Weights of a small GPT-style language model, trained from scratch on English Wikipedia: width 128.
Each number is 128 + 24 x the weight over its row's rms, rounded and kept within 0 to 255. Layers, rows and columns count from 0. The size above them is the row's rms in percent of the matrix's.

# layer 2 MLP up, 640x128, rms 0.0513, rows 180-206, columns 0-127
size [ 79 117 103  76  91 123  93 101  94  77 112 105 106  84  89 120  82 111  73  98  79  87 121 129 121 102  90]
[[124  87 144 129 105 130 133  88 187 142 116 107  85 133  74 155 148 161 114 102 116 106 107  75 150 127 151 148 108 172  75 145 112 118 147 108 128 144  89 101 142 161 101 112 106 115 143 142 123 138 145 122 102 100 173 107 137 110 120 136 132 155 137 123 132 130 128 163 118 123 146 103 132 144 145 133 135 131 104 123 125 109 143  61 130 134 128 118 147 127 141 160 106 104 145 183 128 147 136  81 134 160 161 131 150 100 116 117 130 118  88 114 134 139 163 128  66 105 140 147 111  92 107 136 125 102 112 170]
 [120 141 128 117 102 127 163 164 133 112 149 150  92 145 142 139  99 193 187 164 137 148 139 116 183  96 141 113 118 151 144 174  92 145 128 110 123 125 147 138 121 145 133 135 134 153 163 128 125 132  78 139 163  97 146 108 105 169 120 124 106 103 119 138 139 107 169 155 115 116 143 116 139 155 154 114 105 111 118 138 100 136 103 127 122 138 146 153 118  93 135 149 119 132 148  96 135 124 147 141 139 149 151  80 104 127 157 109 111 123 112 140 131  79 127 148  90 137 127 163 130  62 134 158 126  94  88 180]
 [113  98 152 141  75 158  85 166 108 152 106 118 117 106 115 151 113 186 156 107 118 132 107 137 134  87 103 164 134 146 139 144 123  81 140 181 120 139  82  94 117  99 132 123 130 170 112 155 138 136  81 138 124 104 152 103  98 112 143 160 134 148 137 121 128  93 141 137 116 143 121 106 127 138 128 105 116 113  95 126 139 118 126 102 130 110 167 137 143 106 184 118 149 120 167 165  76 182 135 112 116  87  87 105 149 111 133 112 143 153 147 121 123 180 139 123 122 114 138 159 111 127 146 141 129 144 121 120]
 [111 165 163 157  88 127  97 128 164 121 102  98 116  84 100 138 130 112  83 116 169 135  94  94 121 125 111 119 153  96  62 137 132 128 120 120 115 124 155 121  94 109 133 108  97 112 129 146 122 154 121 162 131 158 103 121 166 120 119 138  83 124 100 176 136 167 110 134 140 138 141 139 107 112 150 137 139 159 111 145 145 173 135 127 171 159 119 152 146 143 127 113 135 113 127 115 188 118 145 141 172 171 111 165 137 139 126 150 146 161 102 122 148 147 139 106  78 130 105  80 134 106 106 139 119 150 106 136]
 [131 110 119 147 148  99 153  97  98  84 118 122 176 108 154 129 159 106 144 113 160 142 152 143 165 135 130 152  94 161 153 134 120  88 157 119 127 123 101 120  79 128 133 141 126 142  51 147 132 183 107 138 107  92 154 130 103 117 115  82 153 120  91 119  87 137 153 138 161 131 121 137 107 109 103 122 120 106 113 127 157 147 132 127 122  76 103 143 104 186 154  96 159 116 121  97 166 147 148 126 113 123 142 148 131 102 124 136 165 121 118  96  92  80 125 138 144 128 117  99 138 135 134 139 134 146 116 160]
 [139 108 193 145 100 146 114  93 125 139 114 125 118 132 104 179 107 170  69 131 157 124 125 110  98 147  90 126 209 140 146 158 130 122 127 122 116 173 132 119 130 126 119 130 162 132 116 122 132 167 126 113 124 123 118 116 137 130 142 119 101 114 113 131  83 173 143 163 121 129 126  85  98  89 122 113 137  94 123 116 141 163 126  76  98 131 159 139 116 129 137 134 137 116 152 104 114  99 172 111 112 133 129 169 101 120 117 124 132 117 130 159 124 115 123 135  92 192 135  68 120 132 158 120 125 137 142 103]
 [104  98  77 134 139  81 125 139 175 122 130 108  89 108 134 104 135 137 129  97 175 111 152 113 111 142 128 163 122 126 136 146 125 139 124 105 112 159  87 139 121  95 121 127 133 112 128 119 140 143 111 131 145 147 129  97 134 130 101 104 145 158  74  86 102 101 160 105 129 119 140 126 116 131  92 138  98 104 139 123 171  85 154  99 106 150 174 147  99 158 123 101 146 136  72 142  88 120 115 108 163 135 152  96 162 169 131 153 117 117 141 128 118 155 133 143 143 161 136  88 178 149 153 164 156 155 137 135]
 [126 129 160 128 145 123 124 145 114 137 122 109 131 152 141 133 146 131 127 146 114  76 115  84 116 138 126 136 145 121  94 214 121  77 117 114 125 153 126 137 151 146 133  85 166 134 118  74 119 120 171 131 126 152 104 116  74 152 163 156 129 136 113 115 111 165 166 144 134 142 162 151  94 126 107 115 115 136 107 119 125 152 110 120 151 154 146 127 100 160  98 132 196 124  86 128 137 123 126 148 135 100 131  95 114 124 111 137 156 133 120 116  99 106 115 123 149 154 115  61  84 163 113 131 134 117 106 103]
 [142 101  77 131  87 131 156  96 128 137 139 106 166 123 112 130 137 150 191 118 129 120 124 121 129  73 108  66 102 129 130 139  95 142 132 146 127 150 106 110 143 141 149 172 163 151 140 119 127 132 130 115 133  82 133 109 146 150 117  80  96 108 159 159 140 142 164 140 149 179 140 130 138  98 133  97 110  89 117 126 113 140  85 132 102 132 120 112 121 111 149 107 105 161 180 115 135 141 121 148 107  70 119 148 138 120 163 142 143 134 144 158 116  82 133 146  95 116 122 148 141 177 125 101 106 131 137 146]
 [137 124 109 152 127 142 108 120 139  97 102 134 109 131 132 175 170 132 132 139 126 122 136 101 143 127 138 120 152 123  96 154 158 119 150 126 151 177 116 105 120 124 132 161 203 149 120  86 121 122  90 121 136 130 160 127 164 127 150 140 140 124  86  81 143 144 133 109 123 117 103 167 136  89 126 118 135 127  89  86 141 102  94 135 136 134 132 129 126 100 118 125 124 147 148  82  93 148 103 112 145 142 119 101 114 127 140 161 119  85 120 164 146 172 107 115 182 152 166 183 115 154  99  89 141 131  96 168]
 [129 147  89  92 139 139 127  95 103 172 147 130 153 104 140 129 131 145 126 148 101 131 118 125 108 134 157 140 135 134 143 159 154 110 121 128 116 161 179  84 114 129  89 177 128 120 129 105 154 142 128 134 105 153 153  99 105  94 126 130 160 115 127 155 126 150  88 124  92 131  99 120 168 114 131  97 108 138 139 101 105  55 125 157  91 142 124 135 115 129 113 131 151 144  98 150  90 141 107 125 153 157 138 180 128 168 145  91  83 140 127 146  89 156 177 123  99 107 111 156 115 108 139 168 139 103 114 113]
 [160 108 109  87 149 118 159 120  92 138 132 117 135 114 159 106 139 133 134 138 100 112 127 107 143 119 171 176 128 103 181 123 149 125 157 155 118 175 179 123 118 128 104 111  86 137 143 154 140 116 157 127 131 163 151 166 146 124 107 151 114 109 153 140  98 107 141 105 141 129 156 152 136 125 117 148 120 119 129 129 118  83 109 111 118 148 141 127  88 154 132 147 114 112 101 122  98 116 131 181 139 196  76 141 123 160 118 178 110 129 128 128 103 113 136  84 151 120 165 126 132 101 112 149  86 112  86  94]
 [129 148 161 154 165 122 124  91 129  96 112 147 105 106 117 131 135 128 113 133 120 162 143 120 168 145 118 101 151 196 102 120 148 172 177  98 121 120 119 127 119 115 112 120 153 120 119 166 155  97 109 132  62 143 110 150 103 141 102 129 147  96 105 118  97 108 125 112 143 110 120 102 156  80 140 108 136 102 125 152 152 166 129 125 133 161 155 117 119 103  97 111 108 110 120 113 102 107 128 168 115 172 158 146 127 122 149 162 152 123 125  93 120  99  87 104 118 140 164 115  97 171 127 155 130 110  96 172]
 [123 163 132 123 161 101 144 100 120 159 120 115 117  96 159 143 115  94 122 108 115  96 132 123 130 152 140 171 184 132 104 101 157 123 134  88 118 114 109 113 171 117  96 167 134 149 167 112 122 137 141 186 169 135 130 131 129  98 121 101 142 166 164 118 114 117  77 115 137 125 130  67 101  82 145 133 102 122  88 133 160 147  82  92 136 143 111 154  94 132 125 164 112 114 141 109 144 115 152 137 109 144  97 127 128 114 146 137 154 116 122 116 126  87 109 143 177 131 164 126 146 164 125 154 118 109 136 155]
 [177 101 107 148 169 139 151 151 108 128  94 107 105 136 131 158  96 124 128 166 118 143 154 129 160 128  78 134  76 126 158 167 124 150 117 104  97 110  96 129 132 127 126 152 165 162 136 123 105 147 109 144 127 120 146 146 112 136 172 136  93 123 139 116  90 137 135 118 118 130 118 146 165 113 117 121 119  91 138  67 133 168 104 145 101 146 147 121  89 109 216 112 133 140 155 155 134 161 116  92 131 135 140 143 129 129 151 152 125 140 148  96 104 114 163 151 162 121 153 137 119 147 106 123  79 118 148 123]
 [144 157  79 117 103 108 160 107 141  71 150 120 137 130 129 155 136 145 112 144 146 113 161 112 114  91 163 160 149 130 148 133 100 115 124 117 138 137 111 115 103 114 157 120 144  97 113 106 153  92 137  82 121 106 162 122 126 146 173 100 109 134 148 102 116  82 121 150 167 145  73 149 131 136 106 115 161 176 105  92 150 117  92 104 178  99 160 124 129 123 136  94 151 123 126 112 106 128 130  76 127 102 157 144 118 129 114 109 133 140 138 131 101 133 120 143 191 171  93 145 157 148 152 116 119 139 138 125]
 [133 155 138 112 107 159 123 142  74 122 132 108 122 111 156 130 114 120 155  93 103 123 126 136 115 137 122 133 178 119 124 108 103 119 108 138 121 141 138 162 136 146 136  93  88 162 155 205 137 101 136 115 123 147 175 103 131 120 144 114 149 150  72 105  80  92 118  93 144 130 151 122 143 128 141 175 124 127 130 130 144 116 181 150 131 178 126 116  90 116 133 157 124  98 139 149 102 136 127 147 140 167 128 116  92  84 148 136 130 155 140  81 120 109 134 153 178 110 158 164 159 117 133 128 106 105 137 149]
 [ 98 137 122 142 114 111 166 156 133 127 135 114 137 109  94 112 139 128  85  92 185 129 133 119 122  79 150 118 158 141 149 128 140 137 139 163 114 134  99  97 148 124 128 143 135 132  76 146 140 139 130 120 150 147 135  96 163 146  95 126  98 143 115  88 154 141 127 100 123 148 117 112 140 180 128 135  79 164 119 132  97 144 142  87 162 143 154 134 125 160 114 154 101 102 133  99 153 130 139 122 181  89 117  64 113 103 138 129 169 144 170 113 170 111 138 118 123 170 136 122 150 100 182 128 128 125 108 120]
 [102 180 140  63 161 118 145  94 129 157 148 128 128 148  53 120 132 135  93 128 151 131 137  86 121 169 144 104 121 146 101 153 131 131 122 125 116 150 141 121 110 120 142 138 115 164 143 112  91 170 119 145  98 120 111 127 174 175 135 131 113 135 155 105 118 140 103 117 102 104 165 122 135 152 117 118  99 120 137 153 110 144 122 159 120 106 116 100 105  87 161 144  97 162 135 142 136 145 134 163 146 151  89 101 127 158 167 155 112 107 157 118 157 115 129 160 168 122 106 116 151 110 141 111 107  75 141 113]
 [129  98 141  82 109 110 172  87 143 119 120 130 103 130 147 125 114 135  89 109 132 147 109 146 137  96 154 103 144 141 128 158 111 143  81 134  84 144 121 135 130 165 133 129 135 149 116 107 119 148 152  85 118 151 121 144 124 153 108 108 142 128 180  91  95 148 105 145 102 104  98 115 144 142  98 140  71 115 134 147 146 116 179 110 138 117 152 104 127 141 105 157 145 149 106 142  98 125 134  99 164 117 139 150 153 126 155 145 143 141  68 130 134 120 154 158  91 132 158 133 157  67 133 100 131  66 115 146]
 [124 124 147 144 134 138 119 107 135 127 137 188 104  98 148 121 140 134 112  80 125  88 131  90 102 135 141 104  89 152 109 100  94 170 153  96 115 103 139 139  93 131 141  90 167 105 131 118 146 164 133 116 132 150 146 115 107 143 179 138 148  96 134  91 132 135 183 117 134 113 122 110 162 135 152 148 116 128 137 118 136  77 114 108 120 158 147  92 117 103 126 145 134 111 116 145 102 176 150 131 182 137 126 118  97 114 133  83 137 141 116 149 121  94 149 141 109 156 134  91  97 161  87 144 113 128  94 178]
 [145 142  84 162 134  92 123 139 104 185  83 148 134 129 113 143 138 139 154 128  82 116 132 114 145 118  83 130 128 114 101 155 138 122 107 103 137 104 146 102  93 131 139 139 142 137 135 124  89 112 146 178 153  85 120 126 118 154 154 148 129 107 124 104 130  98 145 120 140 120 147  90 150 113 157  88 140 130  90 131 112 113 115 126 114 141 179 147 138 149 140 132 122 128 140 100  75 149 114 158 153  77 124 120  97 161 130 114  84 126 116 149 181 116 130 103 149 128 103 168 117 101 137 158 129 153 186  88]
 [127 107 160 124 117  84 156 139 135 111 150 117 129 100 130 152 101 119  98 159 149 128 120 136 101 140 157 125  99 138 130 135 137 145 101 154 113 170 157 119 118  86 147 111 134 116 135 134 155  72 141 160 129 165 146  73  80 109 115 144 153 144 151 148 134  85 124 121 124 141 110 110 133 151 131 110 117 146 145  95 163 137 132 114 120 125 170 101 151  76 143 124 148 120 160  84 100 134  95 133 164 112 180 143  98 145 101 139 118 157 131  82 119 123  99 151  82 162 142 132 101 137 134 120 181 105 100 160]
 [ 83 172 157 165 131 150  99 157 143 120 112 101 120 111 131 132 146 108 110  98 158 117 119 126 164 137 115 126 123 114 118 128 109 117 112 107 101 143 106 149 108 137 140 114  81 118  88 157 119 115 112 153 150 105  94 114 129 143 133 135 104 117  90 102 116 108 119 131 156 145 113 118  89 154 137  90 121 104 121 165 119 174 176  95 157 167 187 133 141 146 131 136 121 149 134 121 162 144 143 132 157 148 173  79 137 136 152 178 160 197 117 159 135 107 119 137 153 150 125 132 120  97 141 130 107 153  98 105]
 [124 142 181 124 105 108 128 121 169 124 132  71 104 104 126 129 145  96 155 163  95 172 125 123 135 122  89 102 159  92 118 126 129 142 117 133 162 148  79 102 150 114 152 112 143 151  93 101 130 134 132 159  90 131 140 133 132 162 150 141 156 153 126 135 135 130 136 159 113 124  90  96 129 129 155 131 116 115 117 139 121 134 149 178 133  99 107 158  76  90 112  72  94 149 128 109 101 140  95 128  83 120 139  95 130 132 151 140 137 125 156  76 100 140 154 122 141 160 122 138 135 157 148 149 148 122 175 100]
 [122 125 130  69 146 157 133 151 125 125 135 106 128  93  80  81 119 104  89 155 134  95 115 140 134 138 144 189 106 163 117 150 123 152 129 143 104 135 126 138  91 160 146 152 130 107 119 111 128 122 159 138  91 160 140 124 120 114 133 124 119 125 126 111 124  99 141 139 134 143 140  92 115 157  97 144 136 125 168  83 102 176 135  94 134 141 103 149 146 101 151 142  72 124 173  92 130 117 152 129 111 139 119 137 141 138 128 156 100 132 153 126 119  75 108 149  92 168 137  96 172 118 149  87 165 134 110 169]
 [124 131 134 152 144 127  94 106 110 130 125 179 107 144 137 138 153 130 148 108 114 102 130 120 123 121 179 139  83 191 105 123 133 107 122 121 129 132 109 140 132 171 158  91 136 145 150 122 130 151 147 132 143 144 145 126 126 128 123 179 105 109 100 134 117 152 143 143 117 120 139  78 134 136 119 152 109  91 136 126 140 169 131  83  99 143 124 148  97  99 120 119 158 143  74 176 140 132 124 162 104 141  84 151 106  73 113  97 145 131  88 119 153 108 142 119 130 170 159 101 129 113  95  94 136 155  81  85]]
# layer 2 MLP down (transposed), 640x128, rms 0.0196, rows 180-206, columns 0-127
size [ 81 107 128  81  89 117  80 108  92  89 101  98 115  87  98 120  78 105  77  91  87  86 137 116 122  98  78]
[[154 129 113 147 106 125 132 156  96 146 136 129 145 127 103 136 100 121 142 161 140 124 153 119 141 150 109 158 130 134 138 141 112 108 131 138 139 142 151 142  90 110  89 134 123 132  96 136 109 140 110 153  86 136 168 139 136 121 182 126 116 102  98  92 150 116 158 144 135 160 135 168 130  85  78 175 168 122 160 148 161 139 158 141 159 135 104 120 156 140  93 124 139 160 133 171  99 123  84 100  82  95 105 121 112 114 127 186 142 152 158 139 167 142 158 146 102  63 102 127 114 125 116 116 153 115 121 135]
 [104  96 142 107 124 151 114 161 136 113 123 144 117  99 148 124 136  97 148 137 105 129 123 155 127 108 119 106 153 131  91 106 157 177 157 122 140  97 135 159 143 108 181 143 153 114 136 120 157 127  79 129 122  97 118 125 104 150 115 121  98 100  71 135 188 113 126 143 108 135 140 120 140 140 165 124 109 121 153 167 110 114  98 140 150 148  88 163 147 109  80  67 106 141 143 106  84 102 145  83 126 162 147 111 134 100 168 131 138 131 118 133 143 101 146 128 133 132 136 172  92 122 129 130  97 178 126 138]
 [121 132 162 133 116 132 119 103 145 156 173 131 109  84 111 143 118 142 116 115 109 159 148 138 129  93 133 166 109 140 190 118 141 116 126 111 171 136 179 119 135 140 128 143 138 147 139 101 147 136 149 124 135 122 140 126 144 158 161 161 133 134 119 143 113 106  85 167  85  87 158 157 117 100 131  57 160 132 111 124 122 127 133 108 120 151 182 109 133 175 122 108 164  68 119 103 129 139 139 148 129 108 119 121 158 127 115 125 108 108 115  99 122 125 151 166 151 120 104  94 182 131  93 123 138  98  98 154]
 [170 130 107 147 141 115 139 130 160 175 137 170 134  91 132 112 108 105 103 118 132 141 110  98 125 146 135 107 100 120 110 155  90 105 119 120 127 122 159 134  95 107 131  90  94 152 105  79 139 119  90  97 140 119 159 193 120 109 142 134 139 139 147  82 107 119 180 115 116 135 150 135 155 157 117 120 127 106 157 108 154 175 178 124 122 131 130 102 117 113 144 156 126 111 152 110 124 165  80 134 172  97 150 118 113 147 113 131 132 113  91  88 152 138 156 132 109 113 155  88 137 121 151 103 153 115 167 106]
 [188 133 135 191 148 100 115 115 114 155 105 147 101 119 134 133 118  68 137 143 116  94 114  93 123 146 136 146 137 132  93 121 133 147 116 110 158 140  96 174 103 180 120 123 103 111  97 183 141 148 142 171 103 129 134 114 147 138 139 130 158 157 118  87 131 151  97 125 124 125  99 140 133 103 108 122 126 138 149 124 127 119 138 143 107 116  92 118 122 132  97 101 111 116 128 141 119 121  71 139 131 119 124  93  86 154 106 150 127 182 166 134 125 140 154 144 127 149  99 104 113  86 191  93 123 121 132 144]
 [113 162 119 119  81 103 131 128 117 139 129 154 138 155 163 106 148 108 149 144 116 115 139 102 147  93  78 132 122 115 132 130 117 103 159 127 161 176 112 140 122 132 122  90 116 130 113 106 159  94 106 119 111 163 139 151 140 105 108  88 128 113 137 101  60 146 129 104  90 116 132 104 115  85  99 127 137  88 109 160 127 147  97 176 128 129 138 125 156 111 105 112 152 116 163 127  85 142 130 113 124 122 108 153 136 122 118 162 111 167 142 152 180 194 137  82 129 134 137 132 124 117 179 123  99 111 154 131]
 [107 161 178 147 119 136 135 121 164 146 149 169 120 156 126  82 126 107 138 129 152 124 167 125  70 128 119 141 135 110 118 129  90 128 112 123 109 126 117  87 103  96 143 143 112 122 135 132 101 121 167 143 149 119  97 109 149 119 131 117 107 132 131 105 110 114 154 157  85 154  91 169 120 149 135 181 123  86 133 100 129 130  99 139  94 128 127 122 114 108 100  99 131 135  82 121 178  93 125  87 107 147 149 135  92 121 124 193 147 150 127  73 110 139 139 117 139 126 152 103 137 119 161 145 162 121 121 175]
 [137  90 112 127 105 130 150 128  99 113 153  86 114 125 133 160 123 125 143 125 129 142 132 149 115 110  94  93 132 164  97 102 149  97 137  86 156 170 133 110 179 110 115 137 163 155 113  95  98 152 145 161 189 144 125 119 148 149  97 151  95 130  90 106 102 152 151 112 119 133 138 108 110 104 119 138 137 104 191 117 155 119 134 141 114 102 149 126 145 116 150 113 115 159 153 149 179 163  61 123 157 155  96 128 137  98 130 120 153 141 110 139 161 117 139 136 125 152  98  94 152 106 120 152  96 115 109 132]
 [179  99 113 157 127 151 165  98 128 102 140 128 126 142  70 130 123 128 146 122 144 121 135 142 140 169 131 118 109 106 113 122 161 125  90 174 161 140 136 139 140 173 137 136 143 119 138 114 134 133 176 168 157 172  87 110 120 113 115 126 100 123 127 133 127 106 107 120 183 151 130 158 138 113 153 104  73  76 112 109 147 139 124 140 133 146 138 131 119  87 161 117 132 140 110 155 107  99 176 128  92 134  99 121 121  80 176 130 154  80 112 137  91 120  93  97 121 140 153 105 129 138 139 112 128 151 113 118]
 [169 122 135 124 115 122 152 155 129 140 154 122 115 129 150 139 104 130 121 140 113 138 182 171 114 126 190 149 112  94 127 128 171 103  99 129 141 143 147 134 109 169 148 112 102 174 120 163 130 106 120 123 130 171 127 117 169 152  89 110 151 126  93 146 105 121 145 171 110 133  83 147 140 140 116 162  73 145 137 118 148 104 128 141 126 145  94 157 155  99 151 139 153  90 113 153  88 140 131 128 113 135 126 100  98 120 102 139 120 103  90 141 149 139 171 113  85 105 150 141 121  99  95  93 102  94 100 119]
 [146 173 149 102 125 136 126 128 124 109 143 181 158 134 149 108 143 162 176 138 123 141 114 118 120 151 163 112 145 154 103 184 128 130 158  77 129 102 133 107 112 103  87 156  94 166 103 114 113  98 129 135 109 104 147 139 148  86 164 143  96 102 120 136 158 122  99 126 143 125 108 111 156 114 107 110 170  94 123 168 139 124 126 102  74 103  78 136 127 181 110 108  93 125 135  96 125 132 110  91 126 119 146 150 155 107 159 143  92 122 142 101 111 154 147 162 127 135 114 138 141 134 135  92 132 113 132 104]
 [105 170 113 181 145 100 147  84 162 114  58 150 155 127 130  80 122  86 119 127 109 160 166 159 138 106 100 104 116 124 118 124 122 129 138 107 147  93 209 125 131 121 124 138 131 119 121 109 125 145 119 135 145 125 140 135 161 124 125 157 133 159 121 101 124 151 129 149 121 154 121  90  95 125 117 151 155 130 117 128 139  85 116 151 142 111  85 111 150 122 108  82 131 111 107 122 100 118 159 152 109 129  95 147 146 153 170 169 175 166 140  94 121 132 108 124 144 128 113 118 133 147 114  94 124 135 134  80]
 [102 145 120 131 133 138  89 170  87 119 156 126 144 156 144 154 108 134 173 122 160 111 173 143 131 149  88 125 107 109 127  98 171 105 134 135 130 148 152 150 109 125 141 129 112 154 135 131 139 144 147 137 166 173 148 150 115  96 135 160 136 130 142  72 140  92 101 122 144 161 186 117 165 138 132  94  90 159  84 103 139 163 113 121 151 125 135 129  74 113 140 128 126 104 145 137 130 112  92 154 166 106  79 141 133 136 117 159 138 109 103 127 133 141 131 101 110 139 144 150 101 107 156 105 155 154 121  78]
 [121 115 200 101 157 117 163 136 111 103 100 138 141 144 137 145  93 141 122 123 111  90 104 149 153 124 105 139 143 152 114 143 150  96 154  97 108 132 161 129 113 100 137 127 130 111 130 161 144 173 144 106 105  91 160  92 110  96 139 103 166 106 142  96 114 111  92 137 146 136 129 148 152 107 172 182 116 122 104 164 168 137 115 133 133 149 150 146  85 115 144 112 150 126 108  97 117 144  88 152 116 136 103 100 112 134 141 154 158  81 149 114 117 151 127 182 148  91 139 112 137 166 127 132 110 105 135 164]
 [111 113 115 107 155 149  97 163 149 163 163  97 140  91  81 130 175  91 145 121 177 114 131 138 143 109 142 117  86  95 157 110 121 120 134 116 105 139 158 140  96 141 136 110 164 119 150 106 136  98 142 124 112 166  83 117 126 128 106 117 136 147 162 153 117 173 160 132 143 170 140 108 127 175 103  85 129 174 125 129 128 135 147 147  79 112 124 140 139 120 124 146 137 135 158 144 118 116  92 129 155 131 144 143 102 110 115 133 171  82 124 117  73 117 147 140 133 148 135 142 153  97 152 130  77 151 122 158]
 [155 115 113 139 101 154 143 107 132  90 117 186 129 161 114 137 131 141 115 131 118  91 107 113 128 148 106  78 136  87 114 134 113 141 123 100 123 128  88 115 155 135 153 133 121 131 142 135  92 118 150 102 111 154 128 146 121 108 186 153 134 160 115 141 112 126 125 173 121 120 145 120 102 138  86 130 148 141 108  91 141 156 152  80 169 160 140 139 129 109 109  94 141  95 112 124  95  65 153 148 108 114  92 159 103 153 107 128 146 130 104 147 144  98  67 129 136 155 177 148 167 129 159 120 124 137  98 122]
 [111 171 130 108  65 186 124 144 120 128 101 137 119 114 148 134 140  79 100  96 127 105 127 128 112 144 164  96 143 126 124 117 121 139 105 141 148  98 153 190 190 166 119 133  96 127  93 119 126 141 130 117  99 158 118  91 121 112 163  90 121 140 108 103 137 140 110 129 111  77 122 100 112  92 138 109 125 131 127 143 166 107 149 113 143 121 108 130  94 107 114 153 111 120 127  91 150  84 189 125 122 107 127 126 137 104 120 116 141 106 132  91  82 132  84 145 147 113 139 122 169 131 129 117 136 124 163 132]
 [162  86 145 144 137 137 140  76 145 157 110 125 153 138  97 171 151 157 149 137 190 100 126 106 115 101 156 132 116 126 148 208 131 118 132 145 157 154 178  82 168 125 131 150 113 149 146 123 170 105 134 148 141 155  93 129 138 115 158 113  92 146 119 127 126 134 119 147 128 134  94 158 110 137 144 138 142 139 124 107 131 141 127 107 102 132 143  70 127  87 103  95 105 145 117 120  76 143 140 106 139 163 136 101 114 136 140 120 103 136 135 101  97 122 129 144 107 106 164 131 111 139 110  83 127 101 145 153]
 [146 150 147 102 145 126 128 119 111 108 151 133 155  98 128 141 143 177 116 156 147 105 142 109  99 146 164 105 109 132 128 130 104 103 121 122 108 108 162 140 102 136 135 167 133 154 133 121 148 165 105 125  92 139 120 138 100 164 129 114 179 120 126 145 100 113 123 139 122  92 138 161 121 109 117 135  92 133 105 144 143 154 124 128 120  89 142 144 172  89 139  81 108 133 138 131  82 114 149 163 160  78  88 107  77 192 137 122 133 125 118 145 122  98 115 115 171  91 124  88  91 139 120  99 104 154  92 160]
 [139 125 116 130 135 131 141 163 117 157 102 132 111  97 101 150  98 141 114 141 125 135 136 120 128  89 131 117 142 118 118  86 119 156 137 113 106 141 142 136 125 101 163 152 101 169 111 152 135 107  89 123 136 154  71 158  95 149 146 155 189 141  85 134 121 125 176 127 165 125 102 116 142  86 113 155 154 151 169 159 155 113 121 159 133 127 150 152 108 156 112 127 116 161 136 143 197 120 135 142 147 130 102 177 149 131 151 167 132 147 106  94 124 131 115  82 112 159 126 138  91 118 137 111 172 104 132 160]
 [142 159 124  83 121 117 164 119 146  99 109 114  95 140 155 125 119 126 133  95 126 109 153 169 115 122 162  99 122 127  79 121 170  91 130 135  75 142 141 113  91  84 137 140 142 136  86 141 128 126 136 163 122 124  98 104 107 110 147 105 151 120 147 105 136  57 111 159 106  99 124  78 129  95 144 155 110 112 110 118 138 121 140 100 152 169 106 163 152 168 102 138 150 135 120 144 133 116 109 153 123  83 105 126 161  96 178 143 111 101 162 123 112 112 135 128 125 110 164 165 107 142 106 145 116 151 124 132]
 [119 174 159 160 150 100 149 105 121 175 124 147 145 127 129 105 105 151 141  98 120 147 144 163 145  99 110 160  96 144 130 141 138  91  88 143 133 105 155 108 167 160 149 131 144 137 120 132 138 137 127 130 118 126  66 120 118 166 125 112 187 134 132 111 110 116 108 149 120 102 131 114 121 107 139  83 153 170 115 141 150 125 100 133 131 162 164 109  92 118 126 177 164 134 123 116 177 144 107 104 125  95  91 120 106  94 126 124  93 103  96 131  77 135 130 153 156 108 115 164 108 138 114 164 133 154 160 117]
 [160 119  90 164 133 109 110 128 132 133 128 148 148 112 111 126 132 157 151 105 110 134 106 119 137 119 142 138 131 126 106  74 114 142 161 156 148  82  61  95 109 171 162 185  94  88 144 127 115 164 150 135 125 104 108 167 162 124 116  85 152 139 124 111 145 131 151 128 138 138 123 106 120 161 115 110 152 143 102 111 138 118 146 132 177 125 154 134 118 167 116 119 150 142 159 104  93 129 132  76 106 132  93 124 165 159  84 151 142 134 145 125 128  94 109 160 105 107 159 141 169 139 135 101 106 142 133  97]
 [123 138 158 172 124 127 117 123 152 126 141 145 121 107 151 140 143  99 135  83 161 156 106  90 137  96 138 122 133 112 109 192 149 124  89 135 144  98 160  98 122 106 159 131 100 147 143 131 119  74 111 130 134 138  92 160 152 152 138  98 119 146 122 139 114 119 134 114 163  90 112 125 144 140 132  77 118  88 219 103 107 133 123 126 138 105 100  92 130 142 157 121 134  95 156 143 133 142 107 169 137 141 182 105 120 137 109 127 131 104 107 138 124 139 112 132  79 145  83 157 115 111 111 157 135 137 130 114]
 [115 174 162  72 127 129 101 160 172 157 137 132 126 129 108 124  94 146 154 137 100 110 108 147 143 128 127 148 158 147  91 134 115 176 121  87  91 115  90 160 127  89 159 116 180  86 101 135 105  95 120 109 123 129 107 133  95 133 127 126 128 159 133 145 134  98 127 126 168 123 170 126 136 141 125 119 103 131 161 173 114 127 189 163 165 142 141 148 123 124 133 135 126 121 123 149 146  84 120 122 166 147 145 119 100  96 132 120 121 149 127 103 148 118 138 125 159 144 135 120 130 190 122  89 102 110 148  94]
 [182 134 128  84 134 117  76 111 142 116 136 156 149 116 107 119 109 128 174 135 110 125  74 121 125 141 136 157 127 103  81 102 107 131 111  90  88 149 137 147 143 147 156 151 134  77 119 138 140 140 116 123 129 140  70 131  99 114 107 162 130 152 139 150 143 112 108 157 123 132 146 124 109 108 125  81 166 116 114 125 140 105 135 142 122 122 178  88 134  96 140 114  88 124 138 158  91 152 114  96 111 152 147  87 101 142 120 111 103 114 118 104 143 185 190 121 116 120 124 148 120 123 157 139 138 127 167 133]
 [111 110 129 107 152 137 123 137 115 121 132 144 124 115 163 112 148 111 151 133 118  91 136 137  74 127 136 121 109 182 103 136 145 124 122 113 125 130 141 123 112 134  82 113 124 114 123 169 139 152 164 196 109 163 116 145 125 126 173 174 120 157 103 117 134 131 139 109 110 122 176 101 132 136 123 182 111 116 173 135 150 133 161 157 144 126  88 156 133 162 126 127 155 122 111 148 139 122  74 126 125 119  87 184 124 132 122 108 114  90 147 152 118 114 104 184 138 172 115 138 111 162 130  90 128 172 131  96]]